Weights of a small transformer language model: width 96, no biases in attention or MLP.
Each number is 200 + 30 x the weight over the matrix's rms, rounded and kept within 0 to 999. Layers, rows and columns count from 0.

# layer 4 attention output, 96x128, rms 0.145, rows 0-25, columns 0-127
158,265,195,144,218,187,271,203,211,164,221,127,196,138,145,182,180,155,145,162,159,264,253,137,128,121,196,200,208,128,186,195,164,247,174,148,157,231,220,250,165,186,208,166,139,257,123,192,190,191,177,198,209,172,115,175,222,156,204,171,211,92,182,127,192,189,205,187,228,139,215,225,154,303,123,230,235,211,229,214,197,203,186,202,158,199,257,191,231,202,243,211,136,195,200,251,192,245,168,166,175,166,140,204,235,191,270,179,224,141,192,245,216,246,245,147,168,236,239,197,179,232,210,242,250,279,186,268
233,198,211,243,250,149,196,268,235,235,179,222,118,166,233,224,236,201,253,200,233,187,189,235,213,199,181,234,260,175,154,201,134,170,247,207,186,200,194,183,176,212,234,188,208,222,211,227,238,199,206,241,213,212,201,201,157,197,225,221,194,187,186,173,199,208,170,182,224,177,208,191,211,185,187,229,164,214,175,215,186,185,210,185,210,176,205,258,222,188,224,196,176,182,212,201,177,173,183,186,177,233,177,211,207,190,230,160,222,140,213,186,197,239,211,215,185,202,213,158,170,203,198,216,191,217,172,137
182,226,179,271,164,204,203,225,196,234,210,233,224,198,231,176,255,198,220,210,160,247,193,254,107,217,132,200,239,173,166,175,208,210,213,184,183,210,227,179,228,227,241,193,238,214,259,210,206,208,171,183,192,206,186,179,252,208,229,227,212,169,250,223,159,202,231,153,247,249,187,194,192,211,156,173,208,216,192,201,229,168,179,181,184,236,205,216,209,203,255,180,197,181,211,199,167,220,221,234,141,195,186,212,232,199,242,199,181,194,212,190,169,179,228,207,172,174,261,186,297,211,174,222,211,264,201,153
187,149,232,187,213,221,254,180,225,206,181,177,229,227,237,272,220,154,203,188,160,198,167,178,180,214,230,197,197,263,190,192,193,208,215,248,210,178,200,247,151,186,211,186,246,157,209,211,239,175,176,201,170,188,208,238,170,216,179,190,191,187,250,193,208,186,231,179,210,221,188,181,307,193,115,192,210,173,162,202,215,228,220,226,189,189,205,168,183,253,207,224,232,205,237,181,175,239,209,184,240,158,195,216,188,157,218,158,212,272,197,221,224,153,192,214,221,193,183,123,168,168,180,183,192,194,151,195
221,157,148,273,135,221,211,272,165,191,160,229,230,196,220,189,173,166,176,215,163,169,216,171,209,201,222,222,168,291,236,180,203,185,221,207,165,169,245,218,217,224,178,200,229,178,193,213,184,191,142,174,191,220,192,212,200,164,141,224,171,164,229,236,222,205,200,201,224,205,212,208,193,256,184,217,239,239,279,200,196,156,242,168,191,262,189,214,239,221,180,210,269,186,174,171,196,198,209,216,182,250,177,150,198,200,226,198,207,217,189,175,183,209,219,229,157,191,191,166,183,250,182,159,153,177,159,248
145,255,221,215,150,200,175,181,205,198,236,173,227,214,187,146,216,236,202,252,178,220,240,116,169,267,164,154,156,170,235,197,216,168,230,210,224,196,243,207,172,214,211,210,157,220,228,169,203,203,218,166,230,233,198,198,217,190,206,194,246,234,187,175,139,218,237,179,180,196,134,187,203,236,187,166,190,160,218,221,235,201,224,181,216,252,163,183,201,195,211,211,256,172,187,190,228,194,208,210,183,176,223,213,221,180,218,215,248,207,217,183,218,160,182,233,155,186,211,184,200,194,238,148,211,204,163,198
205,219,207,212,155,223,186,219,184,157,195,191,194,162,192,198,235,179,216,248,204,175,210,261,209,196,182,176,207,198,155,163,180,198,208,216,218,163,192,166,225,232,204,205,206,232,209,167,174,180,216,179,203,223,205,168,229,217,207,203,200,203,190,201,181,213,210,188,220,251,170,158,200,233,190,192,240,195,180,148,227,185,188,177,223,241,200,222,167,187,229,196,207,153,260,208,185,259,174,180,164,189,234,216,213,180,206,222,190,214,152,215,176,188,202,223,203,194,210,219,275,237,192,213,181,239,176,191
169,276,183,171,152,205,204,178,164,230,187,248,206,167,227,195,170,271,220,186,190,192,171,186,186,245,220,203,231,239,268,234,224,176,197,261,206,214,236,201,198,163,195,182,203,202,210,192,216,192,245,174,228,184,194,233,216,170,219,218,160,190,187,177,246,215,226,173,151,225,195,158,162,231,187,220,167,190,197,259,180,217,114,161,194,172,152,190,218,208,207,267,194,240,240,215,185,188,144,207,264,131,204,177,221,230,183,225,244,251,174,187,181,189,183,215,208,227,172,165,161,200,254,182,208,176,170,201
201,224,171,212,252,158,190,255,162,238,183,201,237,182,231,186,210,249,203,287,242,239,156,200,223,208,184,190,210,194,196,178,203,224,235,141,192,184,190,184,208,183,209,196,171,204,182,167,204,169,190,179,236,186,231,195,188,152,263,226,209,203,166,227,217,210,224,169,183,211,149,182,220,184,180,180,233,228,182,210,198,184,124,167,189,178,212,170,216,230,252,155,145,221,170,188,180,170,191,191,177,155,195,222,166,195,226,205,238,174,225,226,199,190,179,201,231,181,209,168,199,217,181,242,190,198,218,174
216,229,225,206,183,266,227,199,207,261,189,180,223,192,239,188,177,189,245,155,215,136,157,204,199,225,168,173,170,168,217,151,222,178,208,236,219,198,192,193,151,203,203,185,229,134,206,172,208,214,192,239,199,225,227,210,207,195,190,182,199,240,198,235,205,203,180,159,182,217,207,154,202,210,262,214,203,193,259,159,128,173,200,274,238,219,200,205,138,205,186,184,199,175,215,187,198,192,213,236,224,247,209,244,185,204,178,176,192,200,166,194,264,251,221,173,205,173,196,177,248,164,230,231,204,199,185,208
266,190,149,173,173,175,201,214,261,210,196,187,190,184,150,202,165,200,193,276,199,213,266,251,180,182,230,185,257,170,208,229,193,219,202,194,224,146,159,230,214,234,210,236,202,231,178,233,203,226,190,149,206,218,228,207,232,235,167,194,130,236,153,201,187,198,189,204,158,203,192,150,206,220,200,280,249,202,175,168,196,188,267,177,194,157,188,222,231,192,248,217,153,223,225,234,175,154,177,188,265,199,180,204,160,208,220,123,193,195,213,160,169,218,141,206,231,210,205,201,204,230,198,253,193,157,194,174
214,176,197,196,317,181,228,182,193,189,180,240,218,185,220,202,247,229,176,175,261,224,166,198,162,166,131,201,273,161,184,216,201,161,230,170,216,194,213,217,183,202,255,198,181,195,189,184,238,169,171,198,201,229,197,184,212,210,188,177,215,177,244,210,183,173,148,164,222,258,207,200,235,203,176,177,206,181,218,203,257,215,201,201,185,172,211,161,190,210,210,145,232,168,246,161,191,252,209,229,162,224,181,217,171,197,241,236,250,167,199,222,209,189,211,233,181,193,210,172,212,174,195,213,223,205,213,161
183,217,256,216,236,190,293,133,245,187,93,186,200,263,200,166,210,243,153,198,270,194,186,147,242,159,183,156,215,125,244,232,189,216,213,202,211,228,214,185,213,204,201,183,213,180,207,204,216,214,213,199,215,222,173,175,215,198,194,212,226,198,255,191,173,186,185,156,206,249,188,147,240,211,207,200,236,242,186,209,180,277,165,143,216,166,207,233,211,185,206,166,253,179,236,195,228,173,173,173,215,189,210,263,183,163,169,171,199,208,238,200,211,198,173,213,209,180,209,198,187,238,222,197,164,196,114,188
199,166,184,161,229,172,162,235,216,187,215,198,179,154,170,181,216,206,206,252,127,162,169,179,245,251,217,216,224,209,172,186,228,191,207,198,157,213,194,152,195,220,235,191,168,236,181,209,205,247,216,210,226,213,181,210,168,194,197,175,199,223,152,174,206,235,267,227,173,256,188,218,178,222,241,185,144,176,217,156,209,211,235,188,200,202,154,163,235,131,207,153,241,160,224,154,246,212,150,226,180,256,223,175,191,220,198,195,176,192,217,172,155,230,155,166,211,240,159,232,135,250,187,162,142,251,196,183
259,192,174,202,165,186,202,138,208,263,231,305,168,245,198,203,260,201,195,148,192,175,155,204,169,220,255,258,216,182,173,227,190,169,155,198,199,201,156,201,175,212,246,211,200,164,224,191,246,204,228,228,197,201,151,234,215,188,188,164,224,204,215,218,177,200,197,171,194,232,253,257,239,214,164,209,167,220,190,225,189,209,235,195,219,181,223,255,151,195,200,214,206,189,230,228,212,202,189,218,233,230,216,189,187,186,227,202,207,208,184,245,193,223,217,221,220,202,158,242,216,230,235,250,164,165,173,168
153,183,220,234,233,246,184,180,224,174,196,245,256,206,168,143,188,200,179,197,255,199,231,186,245,205,184,205,185,187,211,189,210,198,181,208,180,167,213,210,180,186,185,132,170,219,231,247,191,216,190,154,190,243,194,180,197,182,236,176,249,222,191,194,183,179,187,224,234,166,172,212,265,188,195,186,217,180,168,206,196,219,218,178,214,211,236,167,183,239,223,181,258,235,257,227,201,207,201,173,205,223,202,181,172,179,195,212,186,219,230,216,185,213,200,209,210,237,238,215,223,199,175,233,170,142,156,219
169,144,273,164,260,168,243,196,286,147,224,204,171,238,246,187,105,230,258,216,236,286,215,194,148,230,213,227,253,210,236,167,190,223,208,198,227,180,211,161,202,219,146,225,190,143,219,189,158,165,214,150,186,199,225,193,219,173,187,190,181,214,186,237,172,228,154,202,169,240,157,231,182,221,177,201,212,179,217,213,186,208,150,228,216,164,163,174,200,155,200,160,207,245,205,191,274,139,207,217,177,195,244,165,240,188,205,219,223,248,168,245,217,215,284,166,228,227,173,223,220,215,227,176,258,183,177,144
194,210,221,163,189,174,167,197,114,169,181,190,173,236,152,200,204,207,245,180,284,212,210,169,240,182,201,190,205,170,199,216,190,223,195,190,258,248,189,194,165,191,186,192,190,192,206,206,204,214,211,194,227,174,262,178,228,190,212,198,200,188,202,197,208,168,173,259,228,171,190,182,177,201,134,167,212,183,191,197,241,145,209,198,148,236,215,229,172,166,191,222,186,165,241,189,175,233,194,222,172,152,203,202,195,203,224,166,186,170,180,225,231,234,175,199,243,204,219,121,230,235,178,241,177,205,207,221
120,205,186,172,216,195,147,212,155,165,211,170,143,217,183,212,189,170,191,192,241,201,159,205,211,121,282,154,175,158,199,175,199,184,186,159,229,181,233,198,187,207,191,203,180,168,193,199,158,216,206,196,178,186,182,206,213,214,148,237,214,172,174,207,203,226,169,189,186,187,210,198,172,190,203,207,208,213,187,188,220,203,216,208,222,164,265,201,185,173,240,171,216,160,222,196,155,211,204,190,242,204,200,235,180,205,200,216,228,198,211,208,216,208,152,173,205,186,200,214,200,152,199,201,195,228,171,231
216,187,260,146,198,196,254,103,106,176,191,185,181,227,154,196,192,155,128,240,224,154,173,162,199,201,145,140,191,202,215,210,198,222,161,182,226,211,192,195,201,204,166,190,202,207,193,204,219,165,193,172,195,237,203,175,187,184,214,253,215,172,161,166,187,189,201,225,203,177,237,206,230,180,232,227,213,204,229,276,208,207,175,181,209,174,200,233,196,157,193,223,254,222,193,202,250,194,209,195,237,176,202,242,198,225,179,214,194,209,147,228,117,248,207,250,216,198,201,194,211,171,200,175,171,141,198,162
264,159,220,269,256,129,183,220,173,183,182,228,217,206,218,205,190,175,188,219,212,182,199,201,192,113,85,247,206,217,197,233,159,200,216,215,187,173,166,174,172,238,240,215,185,224,188,197,254,191,202,202,216,215,196,197,193,204,231,205,134,184,184,188,268,149,187,188,204,198,203,215,180,190,211,200,203,176,249,160,187,193,197,180,220,228,196,201,270,189,161,212,170,217,170,189,167,247,218,178,184,247,125,139,192,202,241,197,192,203,210,180,180,221,237,218,123,174,191,247,167,199,200,178,185,171,240,216
200,227,213,200,206,163,204,221,194,211,163,220,200,206,200,206,175,184,214,164,190,181,163,214,188,238,228,167,211,189,175,164,219,182,192,187,229,200,239,242,217,211,216,168,172,245,211,208,200,177,194,187,191,211,249,247,204,200,177,233,182,214,182,234,216,189,188,181,194,149,162,163,223,255,194,197,175,228,245,178,215,185,212,233,211,256,235,247,184,205,226,195,154,157,175,184,233,199,196,189,243,124,281,217,213,187,174,247,276,188,169,183,215,197,226,218,186,153,193,178,205,163,206,161,245,207,177,223
221,181,184,143,174,212,219,168,248,190,148,206,162,274,174,186,167,224,158,199,197,188,191,247,235,232,185,233,247,164,249,252,221,166,176,173,230,229,162,200,233,209,199,184,227,212,221,212,206,215,196,221,160,209,191,203,221,156,221,226,186,210,224,227,222,196,208,232,213,233,163,141,192,204,153,294,178,246,153,180,167,198,173,193,169,153,223,177,144,228,209,188,203,154,190,202,192,157,223,191,194,242,216,219,158,201,251,171,216,145,295,219,212,254,181,215,180,198,167,238,204,249,185,204,190,227,249,187
232,257,193,205,155,230,226,275,207,206,231,169,178,191,244,210,171,227,267,172,181,223,170,224,215,192,184,186,215,219,183,185,155,177,161,190,190,191,214,202,183,206,215,185,199,163,200,198,206,190,196,156,214,215,197,174,185,203,213,177,189,170,212,136,228,233,155,196,229,193,199,191,195,199,236,206,182,216,228,197,222,201,211,178,202,199,212,170,186,185,189,188,169,172,208,177,164,202,224,214,225,173,165,143,196,226,219,232,223,192,175,190,138,179,201,171,223,199,236,209,236,229,221,209,232,227,191,229
193,186,227,278,222,251,166,174,257,153,225,95,270,184,218,208,174,203,190,139,260,223,220,186,229,192,208,169,244,235,241,208,182,198,234,167,179,135,215,192,271,204,218,224,209,168,198,186,192,197,276,227,202,225,196,195,161,223,168,201,199,230,210,187,192,230,203,173,194,183,174,183,154,163,196,191,233,259,182,201,193,200,185,225,204,174,169,238,219,223,199,195,228,198,210,229,172,182,169,223,238,243,197,204,229,246,237,210,196,183,199,164,182,271,200,173,209,210,191,234,220,234,204,236,179,193,209,119
188,167,186,226,223,214,193,177,207,202,212,193,171,203,226,177,238,200,169,199,171,240,216,206,185,204,134,209,208,225,214,188,187,190,246,192,182,197,218,241,215,175,204,218,251,193,233,218,232,189,224,197,231,228,194,204,187,232,221,168,188,183,184,210,171,142,211,229,220,202,174,211,210,245,208,178,176,211,190,192,174,241,229,171,241,185,200,177,157,226,227,173,174,199,155,238,194,204,173,178,205,180,171,215,197,213,185,197,239,174,233,140,184,188,162,229,170,217,183,213,193,206,190,221,204,221,198,233